Weights of a small transformer language model: 9.96M parameters.
Each number is 50 + 15 x the weight over its row's rms, rounded and kept within 0 to 99. Layers, rows and columns count from 0. The size before them is the row's rms in percent of the matrix's.

# layer 9 MLP gate, 448x160, rms 0.0651, rows 352-365, columns 80-159
110:98 65 43 59 45 64 70 30 44 48 24 43 46 52 55 47 41 33 50 20 39 22 47 30 47 67 32 51 50 49 71 72 41 41 50 46 65 70 47 50 48 54 50 56 59 62 53 73 49 29 39 48 56 37 60 54 57 21 47 29 62 49 67 57 28 34 33 39 60 28 46 27 30 52 43 60 47 55 58 91
109:36 48 53 52 33 39 71 27 23 78 62 63 35 59 45 59 51 57 48 31 54 81 49 58 84 49 52 45 62 70 55 66 38 51 78 66 42 49 64 45 56 77 53 40 47 39 51 60 36 75 33 50 52 21 53 27 38 35 46 39 93 39 79 36 45 45 20 37 42 41 77 53 35 49 52 83 60 36 35 49
105:80 49 67 48 52 42 69 38 45 45 45 60 57 23 40 53 56 57 35 60 55 31 56 38 44 39 58 36 42 39 35 46 48 49 53 37 40 39 86 37 56 32 41 48 40 42 47 61 68 84 62 56 49 21 75 24 21 56 49 39 39 98 71 66 80 59 46 45 46 59 37 32 26 22 32 67 57 55 40 27
087:56 46 59 72 34 30 48 52 49 30 78 56 43 45 65 39 35 48 53 59 20 37 48 58 75 50 73 32 49 36 60 57 50 53 56 26 36 35 27 35 57 57 59 70 61 45 78 52 33 61 32 59 36 42 60 51 34 35 25 45 49 93 28 45 25 76 55 19 52 74 57 24 57 35 79 30 64 60 40 27
112:31 46 40 36 33 26 34 71 59 47 47 53 53 22 62 51 37 60 77 34 33 42 39 68 43 65 22 41 42 37 65 49 63 40 26 72 68 35 59 50 48 51 78 63 57 41 42 41 28 34 89 62 29 57 47 33 42 45 61 31 43 39 47 36 53 74 44 53 62 59 85 65 42 50 43 38 48 71 55 63
109:55 83 47 62 53 48 64 50 58 25 42 47 32 35 57 42 32 80 48 63 41 63 52 44 55 49 41 28 78 48 55 43 69 71 46 39 55 56 14 50 50 44 41 51 38 28 63 59 31 56 44 83 48 53 58 27 76 52 81 65 35 23 53 62 27 81 55 45 47 70 74 71 42 53 42 31 31 54 37 08
109:57 59 49 47 47 23 64 19 50 30 59 07 52 47 79 33 43 53 79 71 45 65 42 57 33 42 31 39 61 43 40 66 58 52 51 65 60 42 40 41 71 69 57 47 46 55 56 44 56 48 52 65 75 58 58 58 25 49 51 73 65 77 44 39 52 25 31 23 82 60 55 75 55 43 55 68 42 45 61 83
092:93 71 35 44 61 53 61 69 45 22 40 61 66 53 52 12 39 41 37 43 42 49 52 37 54 54 56 19 41 48 51 34 35 15 60 25 23 66 65 54 53 63 51 46 42 52 53 49 74 26 25 43 52 59 38 36 69 62 45 44 66 23 33 52 25 57 70 65 48 39 67 36 55 54 55 46 64 56 43 34
086:64 42 48 43 63 45 58 45 31 55 69 65 54 51 39 27 50 65 67 25 65 55 53 46 42 57 69 64 38 46 31 33 48 55 47 67 62 50 28 48 52 16 55 75 70 62 40 43 74 52 48 31 70 46 56 63 76 54 43 55 73 17 76 48 55 57 63 70 39 21 64 52 53 71 46 39 52 88 83 85
095:87 61 52 18 46 46 68 63 34 28 39 32 31 67 55 65 76 50 14 47 47 54 53 64 43 68 50 35 48 63 53 49 57 55 67 63 52 26 54 23 57 48 60 82 67 62 60 49 24 50 59 67 40 48 63 68 72 48 53 43 83 48 56 29 67 37 36 78 46 74 64 38 71 73 52 38 77 55 70 52
101:50 69 42 84 45 88 52 35 49 34 48 37 45 56 53 29 60 37 49 58 54 66 66 54 40 55 37 57 61 28 62 30 65 45 48 60 61 62 38 62 46 76 41 40 25 31 75 53 35 48 31 87 56 70 60 49 64 35 52 66 77 54 60 69 66 18 27 60 56 55 39 44 27 21 53 67 51 60 41 51
106:71 96 24 36 48 43 79 26 52 52 63 89 25 71 42 54 41 54 70 47 73 47 58 52 59 43 22 39 34 65 51 40 34 51 62 64 33 19 53 61 37 62 81 50 34 35 39 76 48 47 41 39 59 37 58 45 49 26 71 76 66 65 36 62 36 57 25 57 29 48 43 31 74 33 44 49 56 53 48 54
108:65 78 54 56 46 41 29 34 53 61 28 47 32 45 06 65 66 79 72 31 57 37 46 48 35 47 73 37 38 41 59 47 42 45 48 35 51 51 57 53 55 68 90 48 26 73 54 50 72 58 38 66 61 49 18 74 39 26 55 59 36 68 41 69 56 76 28 62 43 30 31 35 71 50 31 62 55 40 28 47
106:70 30 38 57 49 66 52 72 48 29 18 64 25 46 73 43 71 50 42 46 57 65 41 35 53 72 54 51 56 23 47 53 77 57 54 36 59 62 42 22 52 56 43 38 13 32 46 23 37 60 64 52 51 24 51 38 72 71 63 56 68 53 67 45 62 50 40 67 42 49 33 65 30 52 61 48 63 28 49 33
# layer 9 MLP up, 448x160, rms 0.0652, rows 352-365, columns 80-159
101:31 40 33 62 50 33 30 43 42 60 54 69 32 71 61 42 81 71 63 51 58 58 51 56 49 28 43 49 34 52 47 45 55 60 32 50 50 15 52 60 46 69 37 93 40 38 37 41 67 58 52 45 28 41 60 72 58 51 58 76 62 54 65 55 89 75 77 38 36 56 55 24 38 32 76 45 08 47 33 17
112:77 43 48 56 58 61 26 65 45 44 56 72 40 30 64 40 57 42 66 39 29 58 62 45 60 49 63 61 37 52 64 18 19 37 25 50 43 44 27 38 50 76 59 40 51 65 87 57 80 69 62 71 35 64 70 41 86 57 43 35 43 64 63 67 59 44 57 47 62 66 81 25 59 37 51 22 47 83 52 37
107:16 57 25 40 44 61 45 14 46 49 43 46 33 57 42 57 47 52 32 32 40 75 60 43 70 41 47 37 70 57 45 36 37 61 32 64 50 35 19 73 75 44 45 83 95 55 68 57 39 50 49 56 39 55 49 40 83 49 76 72 70 48 14 64 66 22 42 50 26 33 30 49 78 61 39 61 65 31 50 53
098:63 54 49 66 36 35 70 83 17 49 56 66 66 54 61 55 57 64 23 49 26 35 61 41 44 61 65 38 53 71 41 33 32 43 75 34 37 50 50 26 20 52 84 36 59 52 74 51 50 49 38 71 71 54 54 34 41 37 53 53 41 43 58 65 43 51 63 56 84 67 63 36 38 48 44 49 31 33 47 43
101:38 63 41 35 54 56 48 52 66 35 32 25 51 28 49 58 57 57 43 31 39 42 57 43 49 31 15 54 65 25 67 43 43 49 51 86 52 46 65 70 55 57 36 54 50 19 48 39 72 39 71 59 28 44 36 41 26 52 53 57 51 50 37 42 54 52 69 74 67 31 47 84 66 43 24 43 75 63 51 44
097:49 71 37 32 14 54 48 55 35 52 49 58 62 77 82 45 50 77 47 51 33 55 35 63 52 42 29 37 31 36 61 54 25 53 51 41 59 27 66 36 82 31 57 58 40 56 62 38 61 51 49 35 74 54 29 64 57 31 67 44 41 50 58 46 82 51 10 28 30 47 58 73 44 43 53 56 73 78 67 43
105:34 35 58 36 36 37 16 26 63 45 64 52 37 45 41 49 38 67 62 63 48 72 45 48 39 28 35 54 43 56 47 52 52 16 59 53 35 52 44 37 51 52 52 52 27 59 64 26 47 61 51 69 41 59 38 50 52 65 58 57 35 42 60 37 63 58 43 60 00 70 46 73 41 38 39 49 58 61 44 24
096:40 80 52 78 31 90 32 65 60 61 58 60 44 41 27 29 51 38 53 76 48 55 42 50 42 78 32 39 67 32 46 61 76 52 60 80 28 70 47 62 39 65 58 41 31 49 45 47 38 41 32 58 39 54 39 21 38 36 71 54 59 55 61 48 47 35 66 66 56 65 64 33 33 50 40 52 90 21 46 35
095:31 63 67 49 77 31 58 78 59 39 59 33 39 68 46 47 63 58 63 59 47 42 66 62 34 67 57 43 27 74 52 43 41 75 34 59 65 54 66 40 52 44 34 36 36 35 58 62 49 35 49 61 55 35 51 38 52 35 43 38 46 47 24 28 70 72 48 37 35 44 38 59 37 29 44 56 43 55 27 50
094:41 48 65 40 53 23 66 71 46 53 60 47 22 46 53 48 60 45 32 58 36 48 56 46 47 47 56 58 42 69 58 62 17 21 54 79 34 37 41 11 24 70 33 54 63 33 45 40 59 30 67 45 38 38 58 28 52 40 60 56 56 61 42 38 81 34 41 74 37 69 13 48 32 60 36 51 58 61 54 60
102:46 10 58 29 51 45 28 58 60 56 33 68 46 54 47 49 59 58 45 68 71 67 60 55 42 49 48 72 80 50 43 61 26 61 52 42 44 11 62 74 55 43 46 35 44 76 61 53 65 71 62 33 35 60 47 33 52 68 66 55 46 50 36 41 37 64 65 34 80 52 40 41 39 76 76 65 17 66 21 68
100:68 45 50 52 35 48 68 44 41 55 46 50 49 48 44 39 55 72 44 64 90 55 69 32 63 82 67 40 67 60 61 46 62 62 41 45 62 56 61 46 49 53 60 85 47 27 57 76 60 74 58 33 63 50 57 47 61 23 53 32 70 45 39 91 70 53 37 42 67 68 57 53 77 29 32 56 64 73 38 45
104:41 50 42 38 39 47 60 49 45 65 45 75 42 67 66 45 93 42 59 37 22 35 41 36 44 80 24 36 62 53 33 67 41 62 35 38 46 73 28 51 75 46 53 77 71 68 44 33 52 43 58 56 47 39 38 46 48 42 76 50 46 44 65 63 56 32 67 55 47 36 73 37 50 51 12 59 49 34 41 37
105:49 73 45 46 38 55 36 59 44 63 32 59 32 62 41 54 46 76 65 60 68 42 59 50 34 50 25 60 37 77 62 57 56 29 49 46 47 49 43 74 61 57 65 53 43 51 26 69 72 29 50 36 70 59 47 69 49 45 57 34 55 75 51 62 49 26 34 55 66 53 71 44 40 69 43 46 39 52 46 48
# layer 9 MLP down (transposed), 448x160, rms 0.0652, rows 352-364, columns 80-159
107:67 63 26 37 31 81 66 59 30 54 57 48 29 42 47 61 38 43 54 39 42 45 72 57 32 44 63 35 46 65 45 44 47 48 80 47 52 48 53 26 37 61 39 61 47 56 47 50 62 28 32 82 23 38 17 55 68 56 46 47 36 63 64 53 29 32 53 20 60 54 64 65 47 35 86 58 79 53 53 65
111:46 36 17 72 58 48 56 37 66 45 17 66 55 57 57 26 55 78 35 44 37 48 50 36 41 55 25 61 22 28 78 16 38 64 45 58 58 59 46 27 55 44 55 40 46 84 83 50 41 39 25 54 66 39 28 67 64 61 42 50 74 54 40 56 46 56 64 42 03 75 63 66 57 54 45 39 38 84 79 25
101:68 46 46 34 29 42 36 71 66 48 32 58 49 52 44 64 31 55 43 40 58 57 52 45 40 65 76 35 34 71 46 44 33 54 63 45 69 56 51 49 23 43 37 65 42 29 72 55 38 38 16 52 43 56 60 55 90 22 79 49 55 66 50 20 39 82 61 26 82 28 50 42 51 46 59 26 31 60 33 26
094:35 39 51 78 57 55 41 46 41 47 39 33 26 38 26 23 53 37 55 72 44 67 47 39 35 31 26 42 54 39 59 17 61 75 28 75 51 32 63 37 48 45 59 46 34 87 73 62 52 67 41 43 58 87 56 67 49 40 55 30 32 66 43 62 67 55 59 57 54 54 58 46 56 48 54 52 73 39 51 41
102:71 56 78 38 54 76 28 56 37 48 29 53 41 61 30 41 37 40 67 50 70 33 64 20 77 50 53 59 50 78 72 48 48 44 45 09 49 40 71 29 46 41 35 21 49 59 42 41 41 46 40 53 58 34 55 77 36 52 54 58 73 48 56 43 52 38 62 33 54 38 12 27 26 40 65 97 29 66 45 56
102:52 45 35 53 55 32 40 60 34 50 68 55 66 62 38 72 22 59 60 44 56 31 35 49 69 66 81 40 51 72 84 22 48 36 40 39 57 45 64 47 52 43 30 34 33 52 58 74 29 63 77 52 32 62 57 51 61 29 40 69 44 47 61 37 48 49 46 81 52 40 25 34 62 82 31 53 66 60 38 64
101:55 51 45 48 40 59 50 26 31 61 62 39 49 74 39 12 39 46 45 72 79 53 45 61 52 35 27 24 61 55 69 66 60 61 55 56 36 42 76 43 39 63 76 38 54 29 45 52 46 43 47 49 65 43 49 66 52 36 49 54 51 34 63 64 41 58 57 42 87 44 53 71 45 41 74 41 27 53 35 26
106:49 20 39 40 40 54 65 38 56 72 65 21 05 68 41 54 63 44 48 59 52 45 54 60 56 67 42 55 55 44 37 62 45 65 67 78 46 23 34 77 62 43 65 75 53 59 60 55 31 40 31 66 61 56 65 61 65 42 48 42 66 75 75 57 69 44 32 63 51 61 25 68 34 75 55 45 44 26 59 63
108:49 47 58 43 39 36 62 56 46 22 44 39 36 43 62 66 90 48 66 51 53 52 55 51 62 49 51 64 39 48 67 56 42 55 40 52 73 45 54 64 74 50 29 39 53 31 65 69 52 47 31 71 57 24 51 43 47 42 53 37 39 58 32 39 41 60 78 86 36 68 40 51 56 30 59 65 49 31 41 74
089:69 44 35 42 45 75 56 73 55 39 55 36 56 59 36 08 70 57 27 40 35 47 53 67 41 55 36 46 52 38 45 63 46 58 41 66 18 37 80 43 45 24 40 33 41 30 46 44 34 52 73 67 60 59 77 33 70 39 49 40 61 60 57 48 61 66 29 66 45 50 29 49 58 49 38 49 45 69 80 44
108:57 34 79 64 71 18 28 41 39 46 51 33 49 60 48 33 80 31 65 51 34 45 39 38 41 60 75 58 62 44 67 53 51 40 38 55 26 51 53 81 52 47 77 48 33 39 79 29 31 63 57 67 61 73 42 43 29 58 54 43 73 50 29 61 50 32 33 67 57 72 60 54 49 49 62 45 38 68 44 67
101:34 52 33 46 63 40 21 44 61 37 29 44 73 51 64 29 51 57 36 51 54 56 53 52 49 59 27 67 59 63 42 59 46 27 44 91 51 35 42 41 46 58 45 47 54 41 80 45 82 52 61 73 50 73 48 54 88 33 51 23 44 23 59 61 63 30 37 75 81 47 68 54 68 52 44 64 41 16 50 32
103:69 30 38 45 56 69 85 47 58 45 53 63 55 58 57 41 39 55 33 41 52 32 72 45 62 99 71 78 54 42 59 68 43 38 36 77 52 59 56 54 43 43 23 23 63 51 57 79 62 52 54 74 70 67 53 60 52 25 55 69 64 56 55 63 50 60 36 56 29 67 38 48 38 50 58 54 69 67 87 29